Each number is 128 + 32 x the weight over its row's rms, rounded and kept within 0 to 255. Layers, rows and columns count from 0. Numbers have three digits each. The size before them is the row's rms in percent of the matrix's.

# layer 4 MLP down (transposed), 768x128, rms 0.0762, rows 224-429, columns 64-95
115:159138110204155146132089069089101113136163123168135159075152128139089077138145086110114113155129
092:167157104138142074105151204076092162116130168124126119140116168134135110097098127176115154144074
028:108140146180093127125131157171119142132139145120075110110061093150187116137095127076125181138119
113:170109139145127138199144128140114165082140127138099140143097165110084161161096127126093126092147
048:152094165152131143115109117138123131100159109175193208160125137124174117132130136048177136129081
088:097134164117126091117116064156130183154097082142152138127183106137088114147148076230128171165192
099:134117156145132121151099136128133085147128066167139101099143174083164100082160116128148115079174
113:165100162102187163152105154088095097099104134130107133174117129080084147072140076209106169155114
107:139175138167163122140176143107084165083128119163104163128173092182120153094155133138100121070117
116:085119095115111153133178119134108152157136157094101165142108114179115104156072113096130080176127
117:075146155116145150133091187147120142106104135208153139124136120092093111172104129158179125113107
106:121106169113151179150191121145133143113120135137155135152135150143115107152111084093101188143144
082:094177105159069160125121230124109139100168189089131161184121129171098121166096080085095158084140
112:118163111150102123062105126097157152124137125163133077155090158164120148164177107107063169174093
112:133128192061144112136093151187120080118086114093110138060085149132122141100094167057155095111153
101:206140120178161147107083140159153129161163187104129146161148130112094179129050127120067144138075
105:170141152094122119168117146137125089126081135075157145164185156111078143089131138133113108110121
066:146119179141105135134166086114159161141163092126179159099123173100163146133106146138155151085134
106:110160138094123178182163132120149142075128142094125155096147015153163120179114139166141139138170
108:141174163134170114164142146058146058117161141156118141154133124106122069114145175136131187060156
084:109169119028078162143171140119114174141147150110104132123113144138130087159124106091164133166161
106:140072128152148117170126163089142078112125126121119173126155160132194175147124158119144096099156
095:158127151120162139115125104132157094133157125126077119092118173151123132139160133147089129142124
086:113105146214175111124074175110095071120113112157169148147116108128150178106169149120097172098119
087:099129160102130163099156125109169082148110120133134140091125164162122120130131135136162115144098
111:159120124100150122061105223118093120111130156207131165064087121109092132158115098179159134118074
077:078152137133217143089104143070139123094109149116135136113152122154116214134083116163149198109086
034:120203153173120188143065085110143102099170128167131124114143170151140135132153103178174163123079
112:129170134097036139102057091114118180117109158129063124120097101150145101178127118126118092159105
109:155127090148049137169098137110169124105089143159115129155071111153129123178110179197154116139129
113:104061117115160127047136129186107129129170166071078092082096100184141159148149142086132133131089
100:185135125139127124098132111071126105184137146130110078125153126149084141118107131073103147135103
081:105088155165122112118147185132099137159131106136097135155146161126156135120158141119150097089152
092:079078163130150156080135095108094107116148123103133136182129146173155148159129171135196148130134
093:172109089118123137151109144058154107157110141145100159153135116068116144140218149076114095121176
115:113124119107126169093115136092117147097122152120098115161120105165114149057198107119135146149144
105:113154161119116142105086113080133183102090096130175175129093119122148131153137099121152117130095
098:136161151067109172116198152094141108166095146160162156158125151182171120129177087106133148142132
088:116086123162064143073133180141127122128092112145135153139093127107166164150170142105103110094132
116:210155089142114081064139114087142194163062150158126121125123141139101174144152124143128119143104
107:131163089099137149136102179092110128115077183122130099155094113097098108167078113176117136159142
094:134116104112159141128144081090099125081154120081079202116123124123117157117112113060161171130127
007:110125112164158102116090144141121099100163124106162169096108125198086118088161107166127169062196
097:045140120129176176106102112173096154094190184142068119142084123127130157093080164114061141121147
097:123125080146175095081103146097110161041146140163169118064095142158168155145107114159107127134177
116:171085094059112177147146122091143110199079187145124114147137147138122123081077088137165135075065
104:094125115131104035114210123116077200110096135121157118081123142148114159121113122149173130063120
128:109132206156072145045142092124092123175137105066149106079109142156148150116151127183123163126188
102:178172054174098093126140113124116131086115152076132119116078167137154130133125121151123146109136
113:165142103138107080143092123131118105098126114130105121153198119078116122137165175156122126099074
119:125118105135137128025175171091117129100125128098126138155190134184130088170103127175147123163176
109:151086127135160191102128112095049196079125118124181132109147159136112153114163162078133143160166
113:115118145168096132141117122110109128153171131112126134143144133136166117149141108070150110172095
098:149057076146094118216070116144122152093145120089141153099145113152142155135129084123149131138124
096:113117181114130171134066082180116077127085154192136097096090132159106175148140149127153075135154
077:131120113168147131161133121102087095152120170104129124126141107112159186135113192152119140144168
129:120072137074124062165155095137152194191191163124151162144126154103183125116145177194111113103140
107:086163140133165135099168113087115145148166161146103146091150093134109107091132173105116091142143
117:122125158157136157176135100096128162134144095113110122132122153087163162136155125079127175182093
109:083135192163078076204188116093148126106081131133135141092137069149129126141095141169124191129161
109:162090127128119127115123176160091078082127133063078131124135132175111128151117126128154164103103
114:123130196146107116085143079114122136165108103084135148156163117170136091110135136145163160102181
102:138137070146137102183105132132027099194126135109114105132159068129081152134121188155152115144146
024:121108096199127147093146124075066089205147117123161076151129152119146074070090084057164128099154
105:119026157120107145154114126120130134147129122157118131121124146180108121158102117081158085090103
111:102063140059175099114112130163121134120111136127091153084156117082134116110150108123141077123106
111:106195105172126094123133077113065148111164088126072190070111138125093157142136089121117081073143
122:107159136170133159128166074053175098131154124145124132123143130111141140134100084099111099162129
107:156112170141084072097108119128140126082086106085191133136140140140132077133093085078185160150078
097:150170051100096152128075117087082200147142120136119152084060090156070163109146139129100101165174
090:139041135142156149117091145114114141095135111075093168115137201150123093093101148141125190138099
093:128159164157118102098096118133106093115121165151185144086100121147141159076140114123157131138137
108:160159137126113137108120142148139104164137138076138139143099068102106115099152050138122115137172
111:124164088152121139112127132107095088112144162117135116046102128128158137155110117080143130175090
087:170092113111117139125155109160100153152133146116149149146102083143125112129122138107148101088095
104:088107081100139138143097203117144118109129153109134114109127153093116090155084132135143143150084
111:108144124149180082124149150106110124135100145144152085067088144113086131139155185056102063155105
104:151144136159049122151114155119133154140145114114064186137109163143145117123065137156112172141060
099:170175088175120112157131149112154134160104125150156121151153130125228071140114123168162160149158
094:095164134119123029140110141145065065204125119111177126070114099065139097111124131138150097120110
094:135129065162114130134097102114092170178163161130110159159095114158155171165092136097117159166152
114:083129080090146076169122147112179093156150196187136159118111064127158119149115129164179138094100
099:131196153139072148121132142130134115079146092166192176136121156102163150131070097121131159126152
016:157133150107107034063064070119166161205084129112091164125131109163190115134094098104134144142125
108:086235162110187077152151125127157121124123136137144181134124112165133111142117096111088141220151
097:128180126080118133127075157148110124103175171140151138131144105160130138165182135172096084104099
074:124142087193146177127110168154083165133118150073246128101105171181096133173114036126117148097107
098:142152097103187169131078118115155097102133150120056100125104212112102119132091121189105170141157
087:073064110099128142108146144118120119122098144144117093122093183127109084157144188116089150138171
091:110115100097153123127121086126180141082132171110101128114098167176090154084121150135085171163161
106:075150121091075150141111152161108124130100156145161111186178138138131149152152094119104178131159
115:082106110093086106159167083115064116221090048105099156155075121157145091116123135206153158118095
098:117123137144099139156141133168132122090157116119101142133112082141083142116070142125115080064124
094:070128089158150117112165172166100157109188221090122109135136154180136107086102099141119071122121
118:130089117179217139163167119159083118106142191185086091096093063117162109131113146125129049127099
100:097100147158068112088099173100086164119147040095119155139078124112113135155167072140081140078147
077:161120115154058160106086153103116148109201134129144121150086161126111133142077142149110111154151
091:134151088175137134145041139104080107112118126136133150131121170119131147090142141140124130120054
110:122163148175110203146102110103129114131118113199158116111079117113088126099143080092109137107117
102:133120096153111136155182104158124101144095153140150079168166146123144137097141112136090124120169
106:132158118123165141109048100095096123114202127113098098158099130148171117131159163153154141142123
105:156089164132136149110159108060140125121126200095154130199143175147171165160149166136171161132094
099:112143150110197117119121137116076139151168134066200144133079165073076134148085105075141104096145
089:062146142099150158113125213108093115172144149146143127184071137130129121148138182104092082133106
095:140099116084161068071121128121111116188152098143109088147074166132152117089174129128079149147067
107:111094077133081095179155156133137120156118152106124108135042140218156123142135121149112156184132
092:176124112155087104125129141046184144125106099142089154156100125083167124113143147145089105095096
113:214101170096149097121116154170139182125127115097158087147113168139152142100167135177112161126123
020:084102143155160134074171105147107134098138142112153105139123081140099084096156121159097091106102
093:129156133096055149124166136122059111119120168073121118160118131126122087114088053122047129147093
115:115101113066125158122194104137128132121161092110132162094126142140111109141192097096075112173060
110:127140068111130159098182244117144125126138151130139134104156087117132134066106130135093116176102
107:170153109157125143157121138100066150101123135150146047148112115103184097189141179098109056077164
118:080139117109112076124186170165149115218088111138133115107145078089131142174158138155135112085140
034:117170077081068126098151151098162182116162104113138137111081095115140144180170145134171105163061
119:162134188138125165153092159055120129162204053134095182141091093095147173144090152176131109087180
092:133144175063152147131087156085162142108150142075124159183107092154168082116116143130068123142162
094:132112077106152098117121078126069170143076192115104124169181180163166155139157129152170114098119
131:152112145128075123135148147130065179185137107152120074103107146134098164193080200171095106070119
049:163141124065127163134117096150130143121161115136137130114109128161173121115060147101139115100098
080:082120107136192123127120080149104172124077100166158164118116146124156117089121129092144114102177
102:127163150054154149109159113076177152173114125081091153129083116127096105109179125085115111160164
026:132107159145154153141062096101129138194192153145113180158102071119145137123081091121125070148105
092:115184122179127174195111149085110128146154136139137164123117161145142147118147115158142159176088
093:131119133143144208086131097178128128129132085157134127108083120098144159093152131105151120157105
081:081211131133088129154138147099174086134120110119149102165115148121155090147167099151130139125139
058:157175113103098160131124103083088162160148134162136095070108165125142119109108098090095141099139
098:125112139093176115101123110195133144141104156142193116130136104152157158113156121120118131133081
116:087134102154167115062110151144099128157090099101196163115128100126116129108086094162123136162153
095:128118077164150122109094146152099131129135091114123117148115089166106098150098133128115153132132
025:125131087130051123163094166074037096187135157104126135115099176116098145087168130121147104039107
079:171105140155088086105159095107179120103150106096178145112082123105127100155103100125157153166096
092:176191098196120140193116129136122155094124188158112153116106097122099107084081155126130142147109
112:117112094198162156144145177143098178145125176090173147136099116153070181176149148121135125140108
127:175197124153145158118141083162126175090116123079152112113144065123112111166074177119139103083132
105:098115173105153152172134127104116166150117115029128095119175128161115111123100161096134133128143
078:119146069146115132159144109161176138101192180115169118123095073144094140134110052145142099156044
117:128131149146143174066175153138100168102102150191102121162091168185115137110177166140159148164143
110:119135169118148128116151135134132135065143133181146100108103099180166109080078156153148187126083
105:124137135084128137155081113143087184137178119084117073121121111201112103062086101124141127150126
107:133093172146201173097036126137103123122098127120090146117090137091144187129137162134123128097124
103:091198097164133136156071093096111170103109091117158158076080146145102146100170150154162138074123
116:151074113124079168144145086169160186145134137116107165125130133130107157090108137102120147081107
112:106115162164064123182110167131137166113092137154124144117142124122180154159106185172155164083182
102:133104128154127157142150139110169153098141150166156109156085076110116129082117136136123163151066
120:158127142099106167125106137149195128123128131116144153133155137072096152095119166141166095083154
107:075118130100130137080161078109082147150179094150101120141103074109206168193091159114133100089104
106:100115164107206100118130166154133144143133141120091131171148113145154165149067103140170113065123
114:164144042109103102157094117122136101135128123111150151091172097221204172091123167124127143139089
100:184119133183133083119121088188150114116099093202119188130144137117173159153128132152113118101123
095:117119170118208117165054171167122116143134093119138181126122101113118179096120179086138125128176
077:067064135076132126095117105093163130177145164153139179122163167093088122064151132135116162133102
082:117135125127111170143137153120123104073142107127085143190136095155124064142142111074106070117169
102:133156171140128157165170091102084141054183189125098094138157163165169132118149090071133182148173
061:135164095162095193163068121124123171067173142120138199137117077074125108156181101116098099098169
022:156110159062176054114141064127171110109129116176151150116147129093104100104056150108207151081132
085:112162101141098166113140147079082191159143136126153100125147085106159098131092133108125145123090
109:122157160087160135126162117129128105107133139189115095124098094124178098105130176186082069080133
097:104134113193198187117126136114201068152144163147114139172114153102084072116152098110134112148152
085:118108145086125178137096110162117085167108122114176159133110081141133119127162148083160133099172
101:121129121143117114087115124172132144170175087102129136066088161110108161102194140178129156073059
104:133075101111088198113080115108160141119091116078143180096101163125106095177153113135089185108137
109:100134101159070147127203071137183092108143115138143160141186145138128087157202111145072112168131
009:098129106135137143115082103063142108162124060099106119181068118170137114102121127140099131140129
107:196126150167114116072137131123170132055137117114196129169115117193154155142176124170103133120132
096:172117145115081164118137157147171137124132139095127176145111064189121152109078130148154104112115
053:098131168113117107148158129183084124141123124147158075177143136104147121074083166108066112128090
098:078128133173130121093119130139099182104217112129121153156106195165135123113194094145119180153161
108:125128138099088170149165065075101070178165080112121180181151151192149110143176128117162153157136
108:125125111125115114076130080152131197064138108112123131145105116145081073104130106125128113106041
115:131114146096079173112099130165148162106163115119106132105159140123066165140111113161114167177121
115:090136170125092119107099161138121130154105133162148140171125079079082088106140188088115062132176
082:102107049154112141117107186112166131080106162159169114090169137145110048179140061142147142042103
114:195086164124213124171155083071102123085090116102145112139156145123104097076112131074136135133097
095:157164098103118111129116103209163185094119105148118181099143108184143096157119085176134118128131
103:092150127180182111084152130160123125131167147116121108160141105098090078125168118084114113124106
081:085147164119124160146055146106117107107161140132143163153128071134097129160154105127098148101148
110:109177036126092097142137086138188075197159106134095176160114096113152162202099087200088123123145
105:166144186124161149154208125106164139045183134184091149112167104187080198104121079105111128162139
114:170141090064164146199124136111050140139137137112160107167141145107111106117126165065136153183121
102:083129104108097144193119119123139108144076157136128115126175141065112113135110091152047106153165
125:095191109181116185100163193115099149111156139167140178160155089204091127061158119131177103096098
060:059110131142152177187109125125092138136152194156139132145141142190131075180110148096074084128060
115:138102162105100095106101169077072136104140114152088122171103097132087187125109092083113146130077
108:124153101085109199079152165158135116126167175153109144168081149171151086106095152184070124132107
113:109157152159146089133088164147138074095143144187126112137102139162177141151142141111122082121079
099:163089139120114092215130180124169165052081198118117154127145113140099153135152102124132136121170
093:177141110116136122125082118137132108103151102129088105089160142184217122111117128240079139114122
106:150177120179123102086145214157158110110102155135158126138101118144075106147091157128148167102140
101:132157120173081161082119170097089166115115136192178108134121157167088108106123092104168139183110
046:118092123197133108126145127141149155065112138126139209094174167158122102155135119059172098114091
098:158183080187108132111174162179145139119113171141151119190125094154077134142149129167130126067110
092:153098118177146149137111160175082164127154139129097164146133101103124142103104084096137117062128
096:175122158139091171115129091071146181074142138071146105141098117142171065161147124105095173170182
089:105130154145114121109092101103087099185116116165189174186091108107140151143139168138162197177106
051:136113097129155107109127098076132106152104089155135169133167132203106138126117178162094123080144
106:132159094171079171095131079138137086072142093121112102141112158193105138053140128079069112154156
116:121146110118141097172148172146106046178133142110146134066107079152137131122126124112116167126143
096:136161101109092180092130087093132140144157170081049102148160110108133116104144149127083137126106
099:122109138151159168148111151170146133091053144122112152151111153139087102128095119112236157115135
103:127117049149091195156149108136135144133130101076127145142130193137166130092082147119105154149088
111:146137140110144137095107159186128096144158101150104126158043113127130082101147141080122151102121
103:134095137093072201128114131147175106078149165172073102088138140166151154145102145126103054162146
118:123121071142139118118159177083048151174112110128117113117184096104098138077094093144133133148149
095:092128130124100140138117120110162148143098132172114201135141125176137108199200145093162187077092
046:099142108144125111119158138111091155039119103128118110135089105160120097176156131142119103086122
# layer 4 MLP up, 768x128, rms 0.0813, rows 225-429, columns 64-95
088:082110116165210108130110185211107133123146135148210153167191112055143102068174080147124144100107
024:113113165122124084139103187165105110118129111114163130175167123164102133107073110150118091160139
119:125096144180088144114133145166147177080114127113217118188092161136158141130122151122161128117102
045:122110152074163105118109107144158138138138085133107116168198095110039103113095086127081096136158
085:117129071177130099087188137119138122101170173101231133110167104131158132123108133114124101148144
099:169147109119123118132102143197106106115132107089153133164095131098147154122117101098071160132147
113:054083086116166100171147173144107166116139118083125122135090144090085144152163140155128144205122
108:143114160134151111094125123214148057130057084109229158188136138166136141129163112123116113101130
113:170111142164089073149174119183128117127120118134122190069156108120137150116097072131116098209079
125:187179087189117109055186078134123125116094092072130117162135081124113149108151081148142146130163
108:148155123104146128110158101116105143133102066121099120125155082114074108156124105071125198154097
084:150103170136164103162118095108128130150091073181082146144200104102102125170130136173126130203152
110:109106143125096133159135140136190143116130091162109150115170113190124045132134117149161128089142
114:174147126168093140065113120127178084138082127135103104180140164075098112135119100080158115175089
099:133118138076107116096135159150121102097107019132151127078184148168118178150113072101115166109118
097:144112147160084125165193152125189131122135106075184145124164124129126128107124166141145127107174
069:084159144187126148134149097113088128157119093107099079140122125162045151094098116156032080177130
107:088144135116104102167051140152056088080131101113098114080164174137155136147131076158123108113174
107:130092145175122126126182132184159182177154147149133046126120069138053108086091174069134110092122
078:181114054150172141043118164187094158149144062141081120140162126111118133085134096128105161191120
107:153132181141141127067114166114191091101055146154178153138162095161061156137104106107128109106137
095:106119092128141167111134158121065186111126148120097066151154203187133087154122110173095145115142
081:127103090088137064162161150171085141080156094138061152101110180125124108162070077139163103184182
091:209180123189135068065144127168142087134074090102129147117142106120146099125163139158126101128098
110:149186128085098133139186094142083165068131117098092135208124098124107072118114088123077099111143
078:121142162121109135088160142139151155067138145155162116201156078165150154132125180164168138145118
033:140158123130065116153181133158096098099110098169119133173136101126091164127078105099159115122163
110:088130153166147083124090138159110140093091145088108186141216103157150101114115083066082127089175
109:149125113092138067113153139094092113147111113140092075122165108086136070088105073138130147172091
113:124085080123152099064136105179126137127115175104127072142156151103086147099153128130117139192124
099:152126081117125092142181082149132097135089121093150133141104095088125085158128160180070116116097
083:141108103186164128131178097142117084111099084149144130184179137156152146178111102162140128117160
093:135095152124203109073146116115169150102137146139124178177137135116066085127106124136071103184133
092:122124162137175130135084181141213109119132134148155102165156102139161137161148094162083161162079
114:156183106199089130126149085165136056096092110108126128121093158152138140132059112112134134080137
099:092137158170185130126124186133154141109105033108094107118158161052153105173102128117098069150100
096:135119098131114147162172131178102098083114149127132136131112110156135097141153105129105106058137
090:103144154171163124150129127117153117131162135095118110209204108165134146125056131123130081141158
110:105074129119109129125131060102130115146097135194080143133119131171166145141120132181117138128116
099:138093120182114099172131161128132063120158093133114120081154139143133123082180088147162126135148
091:139116088189114079157129106108159079110140084099117136118115153183115102115136174101197138148162
009:096135134084161039128140107167140087104119110140143082155157104113087160106093117171113133130129
102:157072085141076071117109118130122122179101041118054151148154131161131120113145071186028115104116
095:175135139150121106107193121177183080119105122092173040146119134086142094090149118174118146093105
120:123116104075077089148124117145162179145044128148114167111121102128085147068164107149122089167110
108:123136156127084091144119188186110063118139120137177156160103162126099138122109105131053143136117
127:179154129070062136135135068155118153136085151158160166188145115149144155103096114115132114138150
099:071075086068142112066101103144147156193078118095131178133174185151141138137081106159129114149096
117:112164144120099087130177116157114122131137138187169141169164090135084161110083126097057110114176
118:124075143164088081146184143145113111145081113133085129171124090168091113100154144149096114125115
105:107093091136169064144165133069140141121173075160131172092164085100167172147117077151139165113132
116:159104138170142126154151139179136168161107091102102143113161125150114145108077088157112136176094
095:129086113125168073117166130142096055178163130151199136133104120184107112145159082098142157151138
091:124095104086159096085164085156091120120117094159072070177164163162156133127120078142060054109109
073:097161180103099081120152192147114142129071058093086121137187159110092104109109099160113161117153
119:098193147159118116120141155106131065088139104119103147093142094122133133148121127094132085121113
112:077079069089118142105141156202077122111087125118155123133164117140064119147153144083142177132112
116:096135118131160097145184130134102122161136095137132089046145079107177164168133093143125159180121
108:122101137183123128151126110135134144138148077017091107128110080101098095135143077143110135160145
115:144135152191117098099151134119091109184143078122103179122063169197101162081138103148136132083197
119:076083097090052098141170164128109153173066087165095086165140164139051172091108106159089138137168
099:112117142140177075068111171146140155147094075149164151141157197155167094163124070067123113183171
022:107128132138145100147139152159127142130095152076153150146124167129080189093121074128129114163102
102:087156107115116104142121092117115176130123121145151096200127139157080116079119155112065138106115
109:070056108087128150124181118115120044170108065084142149134119111160063102118104036126111183116100
104:096075176122100130124112173127156134129118154160158197141154119181077168112108163166109156104163
132:143134151109112121075119138151142071123057129182114159166115125134099161128117156140085157108155
098:090131134158073152128150114128156170143132155151103113160152111091082133155137134098081157153094
096:178130128102128107155135104108208152152110108188162141101102134123159145207176185153143125118170
089:156143093171094131176155123179125124086116076141136116146109081163137100180117182124094074157173
084:073133196114175133094061087159095211173083140121115148138164105155145138114064167192131116129084
107:124104092113091109110169122167120090105073179111133157146104128131047115175106155148137171188121
103:123128153113110118119151124186141100117150130119129126162114145098138081112078077118109122176098
088:170113069165085106082167167138143165157118078105177171170079081151131102142136105079111157113188
104:104127093133127097083120160168072131126053160132119128222119067100120151140142093146138155071153
109:118105190167158148136181114142180177107155084193108111131154116125130142143091098110158177094134
101:108176131079103101096169150230115108136087139138151149172120112111125148166125095126189060181167
096:134139149172169132078142131192177113131124135144175126145155115094118139092152200125124059209118
098:117091130201160145086151077124184167084101113148119138181142111173052108084088134121114072130120
101:035143104120205091073107169149115097072146140093102191168161156084128136117098136129134163119098
116:158106130143097132113156140128067118170185066108144140134111171160170081146122118113157085147106
100:070130135132162123119163118125173149093157110096090146120167103137132094115124071151086161216113
014:125124143111082042133126084172129115165081125132185143157163111134111138116114107168125094138153
108:090149127160086106153120158146127192119130156120162165154113108100135143079118135076130100181150
091:141113164112136125145115142206143112116125116140146135129082147149147119070117108068114152108135
071:123121117110093085144129118133114140145097090072102172112096138120120113126145098126152104155126
101:158131075120159159073137139140136185166139132081141159089175144172098110088096099113059098092066
094:081067179110110118115134184087113135223085150114169141205131126090098083107134124132149130064147
092:176118111128155129092206128141137090105101150102143138107135126163115089073109141111158151168059
107:084049117150132077126115215111124136107108160108184080140151066108108109091180168146066139095104
124:142083106093207066108142180105101130124145096157069178139133179131115155136146141075127092144149
112:122134132167166052165145107187148163107147111152157147109151105123113165141074162147117061148149
084:134119198144116068122126189185116101097121171111109110157144134071137127121161150131159107143172
112:113136133123164097183121169203090124086121115180053114194155108125084151104093111162122075098162
100:121084130134163108126143081127127197136142107114128142177074067145145145105090159164168085192115
073:119137118147168118135160112177169118105109099184066162125182168120125104167092107127135115179151
092:141129124106146129102132144213074085159073145132079149188150163080139121151079157144146106137182
110:089066114090102135091171166131154164134121130147088101111156155088148153183068171108131129161148
097:076172125125151135126123149161114146055140075117150171166073082085087140025131163151130096116078
105:130146130135143111097120196184102189147148089101133101211129118148137082078081104163108092129108
111:134121146143150086092126094144133167146131165142162133160150190179052102164128124137129040177128
096:147146104139139128117151144132201104108159135179099145146123105115036081122084032129111069110151
100:172129158120099124178142100145142150068157122145079133116187106135121163093098057153115187122207
095:131147119098152049078141078100092110158148102097096129112138135118126119148079104143106141156159
099:094151149132166139098088070152109174120116119126145081077084125153095104119157107084118113161145
093:157126132126104091103095195156193161145134086113212156116112098127113128096144121100193120113122
114:117166114115097054161133099135099144100109085122081141151145085111165107126096080159140128206085
017:152132175148131105146137157162125111116142116137171117137152103117099117138078149166075143166153
088:164049091119136111098099088179167145144095098148104138129181153174147125135168124144124108128129
122:066129037090083139135139149206140127122157085129132101086115168109151112122124107078118110080099
113:148101095131167128091092138133142084131116123104112233147065088157128130124092083156152162094125
109:159135122092074036098089076123167135078160117092118101107101155149077128154126130171134104089098
113:137123104095115126159130136146130151145087144095184092175190144068127078094128097126099157113143
038:182123121125193079089176138213119159146098106140172109132115116141089070050181142167147128164181
121:058141099070132099133126163170144107125074163135115096136135167111112135114139144088065151141180
091:099195190175129095148146110120147054119107125140124106108136135084136122070131108089137126141149
101:123101154107118102145125162120166069155154133136113150125168094157119109109061107094127107118162
126:121154124186111140111166060164133099166109109170162087114190099147099112090072095178116116137116
051:136159111110136083138146135167157142103111126070141069114122125135121105079100126088135106143137
082:125100127094114124140140115098127140093167069147122172144137086172109157150110139097105137132183
102:144137110125063075163151129166112155076099120141084133153175161153148105181134144164181117074124
032:172104120140175072109136163135131140135081095177123144139163124152068147059117110144061093116163
095:137177124151115115141153166129104169090057110165129175108087120201121091153096112069113114118175
091:154148166119174137115141115148150128125050103114190119115132105059125135189122183142076121136138
086:177165174185155134140122100119176191121112079168170147095161160115121159167138135127113119131137
059:116164133150121133093184147124124147114172129146157107208092108113110148137107134154143210169120
101:106133157159165122119096109134143179119127121076143146151147091156135103125125129117073127151152
119:134089134158145074167157120159143140118168068159110106149117147132136148185132150129127090150186
093:158172155135127089204158187180163148080155119165145027129124105113126119141095106152104078115182
023:115127103194168079132152094144132113133060138155129138138166103091086112087120122139110125100141
076:144128103135079131143165134161085201136166097104153157126141123182114124162138105112075135110156
094:094037106134122068117125154141134105122144064097090188087169146152125157151154111114129087132146
114:102096103113104043142173148177085149131166146110112110181159094086109129148166118186163120114187
123:196122044149176094098144065123101112126144103125205084116184179086113148148128119082124118129089
102:157119137190092121168179154129122169127175134167162188135100129119100125168094141183159121165130
076:128109109148116095154162122123165094113136106061102123138091172128146126166139087163040190151178
116:131126127152145099109079096124170148100119078082144131146127098096137130072153091108052114152141
105:155134161103161112131174184151107093185148153111142118112173080110133165120143164159129088150143
105:083058172134160045141133187115116170084164089092172109114124146093125085097169098097126145155155
107:160149101128142119146130073127131151162121040130158082115156138102150131049076116116120097084116
098:203151107143158026160152156101133144135129075100116102132218193102080140159133152180112139122151
111:131162079100054095090081145122109079181128119136155099070142113152125123114086118128042085128147
111:188116132129122108119166164128084122144157106058050174172156128133141107136174101185172155173157
102:082140080093121125158147127141095078107114115135150108126206110094129122087079145089142152112123
125:059099103095122067125115107138132148106144136179062116100152114172069104083111136178127106126116
100:136174145128139105173175129146170124151142168119065125145129157120109169128091049094153129186144
106:123082140131193081134153133134153065120139069142155139090119083166107089103200105158042104113166
111:147143137109136133131124105219119118090104132177142170134176119101058099157128098122165101134111
105:100076135128128086166145111129084192129167037148116082136106115106144130167166125106143148117169
109:145081091090169070150111128174146078156171151129109089163141151152078145178092151157119168144190
067:156160109131103059133126190134172125098096069127126139173172102136199140144091156083094098138119
086:109111102125088147129119109153132153113117040202070151122160150135161126064085157152022125147146
102:132108078108132112124213149175118116121088111105102101104157122153123077157122191166138088129120
067:172124149134141049148106141184086094119154074086101170137099179069120122089133102111124113092165
017:103131109133104051152166123162140127134100113135137154127168082090075154071134166152124121163123
086:094102173122146134107127153146168107097120115174125146209147115142079086113155067105090080115136
112:125112141187123136102135119182188096127100114166122115207111139149122136170126091158110123114140
098:119169142152164078150096163155116120080090065164135113124155135123071136152180177184067159128101
083:161214160093175121133153162116144108092085076087148144108118170169150115110146094083080129178140
102:077096107124034029144163124191127088137145043122139090110109155128115166164043092162147163161117
102:148150133106115119085151110155144066087136094158138130218148060157090122150137058095134124130127
109:096141144165108092089164152136135152130148150188140173106127075133071074117191097097148113136186
010:110130138154141055122158169158108094170121122153141102143154144127107130105099138159152127148121
108:131083143130094133146137116137095102125097148097148135144145068145133126118138133061029121123110
099:150153084202131089088229095190194115091139135182114115092072099107109157115103092111123105148177
055:177111100097097092156097167181140125099129165182077188137082155122135148175069089154099166149146
099:164163131118174141129147136148148116138157103167120158109128111097083142074121136070139125064135
099:148028117103085096113148148134124099182112068158188130140126091156116096148122149134168121136120
107:103151056094123107136148164132138123101036099123135234102099124101106083116090078159129163170117
112:082133113149135072072126186172111151195109118181124119162173154135116119096188117108120123088154
109:138124094132097103039146167134126069165119127089131182097101154118071140159117089134136133129100
079:122152145099076113126083152133125119131149068132124181107123096099136154163131158091101104155100
111:167135108129163130135180146166141116076167134083129173111163098117137088129146133049122109086144
103:085132136172162110144107134165186178112100129168163159107182086107067103144134153126158098136084
102:059147122132088097132121118141128137193137143145058169179166111164083137090091116138117160130199
075:106123145112151051134111096158114110151080116062150144111084101120136126120133069108075106086122
103:144152116138100132159056085096112148161105092082061172138085150083110125182078117127102120165073
098:138141091131149131110163087179100122118089111112103130133117163123085176165163152207098122149107
121:104132171160095123108108086135203120135087063159089184107151133158115141170155095115139108094083
102:139164132129156131135145194154173121102116139171096184148102153085098138131116122199120182177164
132:188079093081128088139160122139097136114166162168141127087108091068084120150110102147147063199185
060:132140138136128115119086144167123114156188147096070163091111062092154115107102109145090104156200
127:046109095115110131134124134119111095143099075110077105185116076157120148136114103093128121148134
108:157155101097083119080132163133113127140093146086105178112106182162122057105044061088135164116125
110:159083054077111196099098123138095146172106137140125128160140144089130132149114125133104162124111
100:154147160161079134071119116114102098169142081137123108130162132130087136122080107142143159108142
089:099110088136130113164198179143116121114149108126098115090135150110146135139141129063142120145133
099:118114103169110131174094094133130147109154109115088195128130127155123113177117141119114110143132
104:096108124116095087103138145113137129117094094101208127107113181128134122122170109091128152105176
043:182072098138125105133154172167112139124119094124129072111124196138120143112072110115102138178152
093:150081128164156020079142111197144088086132070134155101125127119111154117098158106072114114136137
089:166121143160123095095103091158125127162165155074165141111117119094098113138150102133168143123147
094:143123136049135131156138159220108173160193079121151111136146113138155106147087088114129112159146
090:162119134129087081122123126177144098110145143072157077140095154096065063170158112157075122139153
051:114138089137090121163162122116190086112131074155102077162198095116116102126139079113069115106117
113:160129099130073086117123186141132127182094161169126176169143168145090100106132097182136130088106
121:119109167132085055081171130187096121097095117093093130155145125161103133126172109102151173150126
098:143137165096142099112089099167090123217153139097191098210100088105077110095136053144150145155095
095:106085095109089136172129158159106129112092099075108098205154157181135112112075111100123107146101
106:097132165115087118133127138178160056192132167182089159108168173092162141137098110145101195098123
112:108090130069068149159112119202149160142098152120128135144140153099095098162086103100152181095180
097:115133174157132093142147150112110098159174046107189095138151114128166136146126121136143124174108
110:142100150148141045088145150110137075137162114139135127112125112095080116088089080100125148217145
089:170126126102139128121117140184172163137120161183135078107137125163159128076078147100087094133096
040:139116159166165065094120098149167126135073132137200128148156124120139105102132100140122144144123